Weights of a small GPT-style language model, trained from scratch on English Wikipedia: MLP 768 squared ReLU.
Each number is 500 + 50 x the weight over the matrix's rms, rounded and kept within 0 to 999. Layers, rows and columns count from 0. Numbers have three digits each.

# down: layer 8 MLP down (transposed), 768x192, rms 0.169, rows 465-481, columns 0-191
# up: layer 8 MLP up, 768x192, rms 0.175, rows 466-481, columns 0-191
down465:513461493484466512437534446453495460502501456553393557486476523431571484385449415562500493522551555581433596421521574447529473558536524464502487485527510461455565511514516520553397430552526508547584580546509514521461540486441519539531483368575509586453451437541582445510426516473471449420458408451529586495410388550458529611520558518514446414546528509567468572562554475487568526478521570514530448419497527395443520578453486586564533494445453464509428373542521516414484563494612487526502519505506417470447484605527506545527484627459542518437449578387467455416493481461465533565
up466:510471519469473498474422507539506541495512448514509492538424575467579501577535483514447551434605569503508625556550531507536476463506422524505516479618508531490504562457490540627462552503500528560499521483388473541514502426513486517575535494455472494445402507499521540513441408555513535586468493517491439530566516408478396553452461462499537458438570513539478588523521493520462527405547432516491486465545469499383462419554447434526469480413624452471554493498468544569523537535512606583448660489408547450520557470441488540477453565512600616530570611461478466574515428555455532573
down466:532443497494480459506423597504637553515500549544489552505468520572503498620527459484510496377636599466444540587582518457479465468433435494514524517541537492505494508529590503504425550524442477477481528543474461472546477397486548561635483533349531526492473514586559477514505485487452514529527452398539455611508506481489408497504474494498587423484550424578499533522440514465436588489473473533426429505508472540420388479488486547563535492450551424565478430399453537477473538509453524494492611472423551479508480543479469488512502497518541555465569593447367502623569402568610526439
up467:453467455514457478508473522521540467457547464487425498475456403443529395576454533535426555497585537358532595425447452477505454382631526597542486449516557487537520617490501519559523448483539462472491527473478540554576501458417450630506496477491484479453421615467476560489499444428498502536531479501467436535587486469456453524483605517556430618436420455501429424497543536479532509447561510536439491447463491528485470525520514347535457508486628385511466495593484498549472479524507528520430540549491531430441507461516520533494505511482516607455548405448562535529471425533476520497
down467:411468532525536505519567530555501472420485443511447514487483448470583443476489543534495541497475518425483502508517510396508485388570495548477457514501564511484528487537612550595506510546424469484415433503516566528575445422536416623464475491523449497503478553490459535423506414496458423583475443484499424494515462522440472459545528491588473563465500520477477529612520469534503565489533538443403535492415499503490466542567593325525576523449630497501532472525510511428516420477487531424385546493512487397470557568602509475464478559435447496440625335446478453484478487542564529484
up468:538462489462431473566413439521391533533498501493563550494436596493511456566590544534501563473537539543438592425543535525544417469435410475513466467387484516544504581492427521522580529454553541541534584529481457587516489501472610510522497542591478537500526597454478528558404506507490548613515524438436429513534647506513599577502514458509559505503534473483507489538538474520424539471547456536462477447533488548501481531480513549579470499476535442567527548458451561580443484495494479494489464566469500493566536513466529543464435495557503584553517469523570457464560463442463571456
down468:484565549501441485545480433486401536488444508519613511563442593505552563502574552607529515469494515544422540482506494495635400470445441507528507476469481610551475611566437540503596434464517519553529543497429456536503491503429534369483536535582407509475523567540493491458452465510492510599429489470487430574542572487520556569480485511433519562554562383499473473445502501525508504485523486484538456536541454590514509543517532540521540473460555506620522513478479522512478516468495469432561508524477481448582459527457508524503466437507438617517535502495525455508455451376431540405
up469:496521503508507410506370428492415505561449529457476503405511535499546460502467570543486493429459484494606552521387493593596535443558502591522480417519522500547551508412560523504476448520477456462460534485532445542567449384516584480589477463466597478435451475413457454589544458402545551586500437575505520535536508513463452493515543458495466452534569606498458542505440480507494549505458468450458509579549465495510473545458457496489519561544521528493553487516526500492499501540481490490472513446605538461427519331455447547531472464559519503545441534579638543515547543603491557482
down469:501499553530445468513426486450518389455491550480540608467509514454454471472408589513525458460525487549573583408512519522552512453529479525513560499504503468519557559511572510485426460563437496570482524507482453479456493500379514483527594472509444619504450490509533502523499382428530499518533461492529491469512544483482555452603505390599531409404589513485370512571506469425551422451516527481586393590500508519500513463441506511372569598540427464461514448471495553489567492447454446450459436436539423405517561493427431464491523444484511433488507485482494409474520521524598525475
up470:508533497481436457474500431415513471431489573626533428454455434552485507495532635482568612562502448387594588484553513499561452502548475534400499447382513510520437532480527524514469460475461453514461509407504507525472432518486558495594405502475534534422428499536504436610376552617486515565502510514494514531555438457444375404388449448462382388488603447442404408459467446434686548467601502444479471441572491379386464613544450520474622469572549481459518501629496482464527483489575451586414537437500464469555582492567405495495506426510501618639399491587422575562443491498511391489
down470:511621550463485575505482625458405564437547536547479576542597476594584530453508529437494462621533566521572529470477398500461529509438502531498450507509553416458482403410520458458457496392546472537460458542449535544304608550668567517543527508465564421590512489514559461422503518552576464550457382502435498532503598504482552471550463584494479399531481487406565498500501556526516466504540431516523445408500388487502478501481402546530500480436475556513434464469446591520415441513633395414555547409420477448494524493529431480500477475527502477487539471446542352600452573494500600383
up471:492492561436544461532622516496506498541522526602573481472483473507506570516526495446477502526482532512491563474474523485517467533541530538541576499525426527512514478463478519566553511509511614579525576603569499471414585497400503531501574475541441478500561554495465532514468400574496396512499502582418578572544508460429528482468589574478518557544545554533359500459538537526463495408449466594557527463414485450458494487507431434452560490532515478532453536495458437501469475583467568493493520527529464425450526508551526517482501444507532511476561524515520528591568491516468460435
down471:406446496547417421542578541425468479475595567611550499576476466569467502530558458488466498423432437521482427473514486508525468476429560472415562534538479476406548437446468439447477429449501536485508521491457535557561475526406460517432515472389480439588496482474564521446469478496404450515543534500547486463518506477497501503525476531549486453456529565546558443557401486431521502486456562502495506487549581486446582474515470498563479485571486531533419454503418516516569526573427447583540543571476546559451416567506449513527558593448452511512562468517467445469506529489523482500
up472:491516474512449508511437500488384563498546432462556487488534433480511555500484533454475616513545496515485599531411434487472537501473450488516482473433478424531365531518530519501588541532560514534518588534509417605425477474418512465527490479530482462506545523544379543559443482593487518498474461511497480489558575549509453560498554504505484397541508629556521438535552485586500474445614476479440451540507488549507570416504568458546464499450522435496467520614474426486475526540548556490540581521459473452505580498485576526435509507498470544497570445525511573531538493530485561477
down472:468498454495525587439444499503394602574540452484470483513500487506527528483466639497477619564435552507517530478457440501510492440402474571514524498446473479525423481498477532470542591524446476554504517515491543502513492454462504480592451423502428526504553515575408590470465466500474529481487425468535432495550579563573525586544530547501562435557518584526457515586552425582497403492529464488517470441594544545536511497488561534532479489469458463502432463539490466524487466486517547496473599508373473527483531490409562482506533623501479553456546490599535501508559495477586555501
up473:526495571466496487520457482558474446551487496481487482436555467464492506464433566386527644524478506559448526503404406560585524498529398471626566521492570436492567520379471547414515537480512590473436528497484445560423557486625482533521478473495408455554501583460481534509461516447491453555532544458439486402410473457517580555467525466433524492427525553523507355471507516522540551496495449495481465521588507443575535566504504520537505542389582415506481498598422561438453519578433523473547591542538516495455522491530431565431497428552499578541529375505458573497483517513495498607
down473:430488530500524463445474464453526459593525513479352598470472398540423399483506466478525534530480541558448491496477406506531599529469482524586557469502528446424511597558564524424433567574500488500410419459485513456477595457510472445516428511535530473476479461425467423383581499568442519490467615473516447457440472507479560505447491503508528483517543415610495486577458554555528450482415564433527431434595452489576518541512506458509526433492512463476458521432547531467480574463502500416529457467466479560496478616619408541484400505499475556518536489562441577491495445464506355549
up474:429481572439465458529490443511529583452604527510543430475548409464497501481531497461536496475478604488517562506527391473397484432507591519532446421462495498563501504470515617532523491456475568540484494545491511461489593466442576493531420477571489479496515487557551498505478501526549576493444471445491481539534521409451493582416553494470555520489502512536421508441521505511495511445545539479478563461525411545505474532408487515507462476556541504567432558619459438513444497567558573499556482503554503509459485469462516498506510533481524590535506509580534527540426421521537441451
down474:502473501496445516509484462546500519472539488470554538524505414494520517455506474584574464406540498462514420514562430493482519584467509482540455529461438483476474397428610527547513479386374423453480486423457517507489593523464556517569520473518489441497559569550568483599479456535528548540414553511543480530518431486548545546508581470461531536557560413479558563449467489487484601492562519526506510489532456597467496561536534558531536484468499521554478491526471560431575491556515522551452479562448499586463553458501495588507600551491436495564489501540558479531435498532534470508
up475:452597565554469518635521413510548513532538555554536418514487398385485448505523503426512510506518497476519666553505458530446453509493478647497480487514399452580500500429444567467550478420441388483474490489514533484532460471470560530562514453463452612483479648510472413540398479521493501579523477520365564482520514463497529497484513486489460485451529500517493523506542509486505448496545585523545498491519510513407441486437488494468501530498469434527527510522549451588434522547535589488535672452504567505511506552500472589498551473492544494500440558530415482490612553532506540482
down475:452534553601485539532586421467538489489420498505506497507508449494559440477479490466524523488517502526472475530449557569450506513439531686531531482452449444471384380527453477427478485461452341406457445459478504481481545441525505525456524509496491471501464445591507488484477494502584460513558509590476551515446495532548586483544680447553442501467455496464453530448513572361528452464480545519424507494592446562492516555489464460473459499532436452526520453472543451525413563483551518603498481587505492497516586548554608578526621435459496434538472495511420479516455553504516488498
up476:478518449507423504490549491510553482442575543598451524534537500479538394489534508465437408560503466582532607445453505474515526488477557468455481521457477434488452557518495550515511522514496538483420629456528444505491564475508458495506483543513545566532502455523486575495546528514520448591512574538482451534562552489452427396524468505491474497472491463527479521494559495499527510554647584602464471390463506500518526540446533472490412445600457538531549620479530534523404569587492561540462514505507485559514495440426533580482453553508532479486466466516513496449554459591476456455
down476:431485477515469501444537553497615442484552482533510494584504502502561512537499545419469483514477459562445537481407482513596532501461482465446449506533471473484477495459464490435584545532424541461559489463532426434412536489556461458511488524510461501501515495507552517439606500499562436611564509430455536461522522507433403408513497568392439471423523469512501462530507494514499466569540467531451413441444507462594547473441565497427327392584436451486577584525488547517503510522434535473419494494463556519492435470458579587556466546492472410478500494477424483456555531608521426486
up477:492571484488434521418539507543510602465585499522461541475485567501442413497583557566475465508589562431548600581543576477578443532473521512523497489561482460395465527551532455482546555476452495527482554575468475553494499501425472507470494538487478493601408509518479466472410557510500547595513567529562494508502517515481528506451576502494461531476476540588492542486544526400529509466533523470472527432483454542502444417527522501485449445526534464466502486457487468513439552525498540532404467568447516453488584500480476603524400582521476598460548459481542489545521429548455489561
down477:465514543548429445427472419445474560479547618496450533532571523482497405560477529544453468491578552478539510588563498504615497535463505489562552442551506487385468447554552439507563591443502532489491520590466481527444482447475461520506512522497444495609474475491478457470486551420489537568487527551520490551575446543509438486401576525541436461474502487562510598460550509480584538518514389495530538466461422503436510463511514528521526500513472406493538442491471519505461540520525498518466534625509600467474563575493500580511481605502466574438522463467594494620555471569532504509
up478:471506590500488485542492393481491575536520505497519407465520466406521424438466533478538573441605521494593543460464417549463560542557522556573546473431500533548486526521536529607590436437511546465475493449446616536488495475503599456525400536468479457437513444448468489520495479524504521529532520569566501551458532520543471495420541494468523437530498575505464492528511501546585479429499432492428560437468509442533538430485410486480483579497533460473529536560440541436513549494541458466440519503552511518479516472469530467511467555530476546601484438647488537549410374493501444485
down478:571472505556477479451510487462508529515590531498598480482554560571466512454490536490564545531530619441573502439479426420386483502402473459579525526445478568499460449490519497509553498500538509556483564489501503448470476512510499474484436471594450495482474565476411464385527460509460515401441486536470560449442511560539566576381469540542597500493576465518505470467412514545438460466616414482528518418536438473559552424523556475493419325392435588487488546477498488512523477532511541495559396501546516505451533491542547493517435493536512509479467478498424460548475461569533476452
up479:578558534463558441559565408434499549514583503531498443447606527456487423504449549358479503517476534512544521485536479638608449495451502459527485523485473398547601479482484581530523549484592478501451461473490510562442475560485477511540466465543419561519502521414467567430442510456554520484540521492498549461463463506461626458545539495540506528474496539602512496484509465505455555394536513519431429419496448437496451535474458461440474510520457503521465553542469423600483446475443568557561584506581489451439504426490508510440515461429499550504458452536518511507551545467512463536
down479:479511484654482533540465597420494523567547515553549540488483536579478454515453530465524449447463493546402477584468445549512531521494418554526484510466516485520458527525528508449508469503429533527544539542505537409562469509501483455500565462408501515573555453492480473468531515403512521489451417495542489487473485556476517580466507480551559548551406476423482574518465533559440420475554479487566515590511533532480443467577487449455540518430450545524481467540539496435595484433468482524480533441416472439582421453541476439632506496545494476540543530502399505473570540439407467398
up480:505418503458500534647558546460531563497578442434444487447519524428499512564540562497427538509582525491450571520473448460504479468458501446481502446557455436531529516538531472464534483484643545518506684468531508504484488541448464488481458508509588572418501517452561480471428505493467522506525513480511534509496490446496431449497505519485475519371559583517501439496538515516541467571610542485535549545486496525536471500497490542407433437520481522597469531446495530486435538474517568568484474549529445516431530476463478570386478554493571605443512471466545428507516393550454436483
down480:466473512488500580616520550444603560564513438410453446481532539486484548512530581534497538508560529513383479585538512512528520453439522452539482515531486440571521462522550449430467474479562514512531602529559501483484534576452463470508488483561597517430411485433561434510544473533464532530564508421561540475501463442454469383559531529500513473426569577479453484452546514486569421588508563428517466529537497508564466495431565539379438460488437543585465460466510506462480435452515477519457441541469445542464460379489471525399519633473586558508447468516561457463543481514441427578
up481:451571474456524492485512442522494510482566579438550415544493518467464498528494603553536476444555480472582567441442441504389524501482506423471482436486444376506484488379499509457443554455525497505420558418532551632506505453483513439561465520564510517533558461474516408527457572502518621479575461454544448494534549428437472471464530463518500494560551584541526532440507624512507498478477454527504469577460491549554490458533595438441464502473537464519509642519475520516493444596510574516459573496551567495532515492520451503502538490560522514552499539513468527466547511507553496558
down481:514427594481493508475516497558541589449664629489541383581527555416539624456488528573507539474522434557497522539475518503421509532460480569435407556499455467513471488476531513495412496452499504511485512481486490474456447444419470490459493479534437522496538455495499470430514532413475536497448502522486489422509505429516516483470564552533448511539505513542602559450497549481497500485389459544525461567424591568490475409470600501453577472493523396488492578514440564482536424558505463482497459512489483441522410522511506506585510529568499521633495460524449457514443514528530507536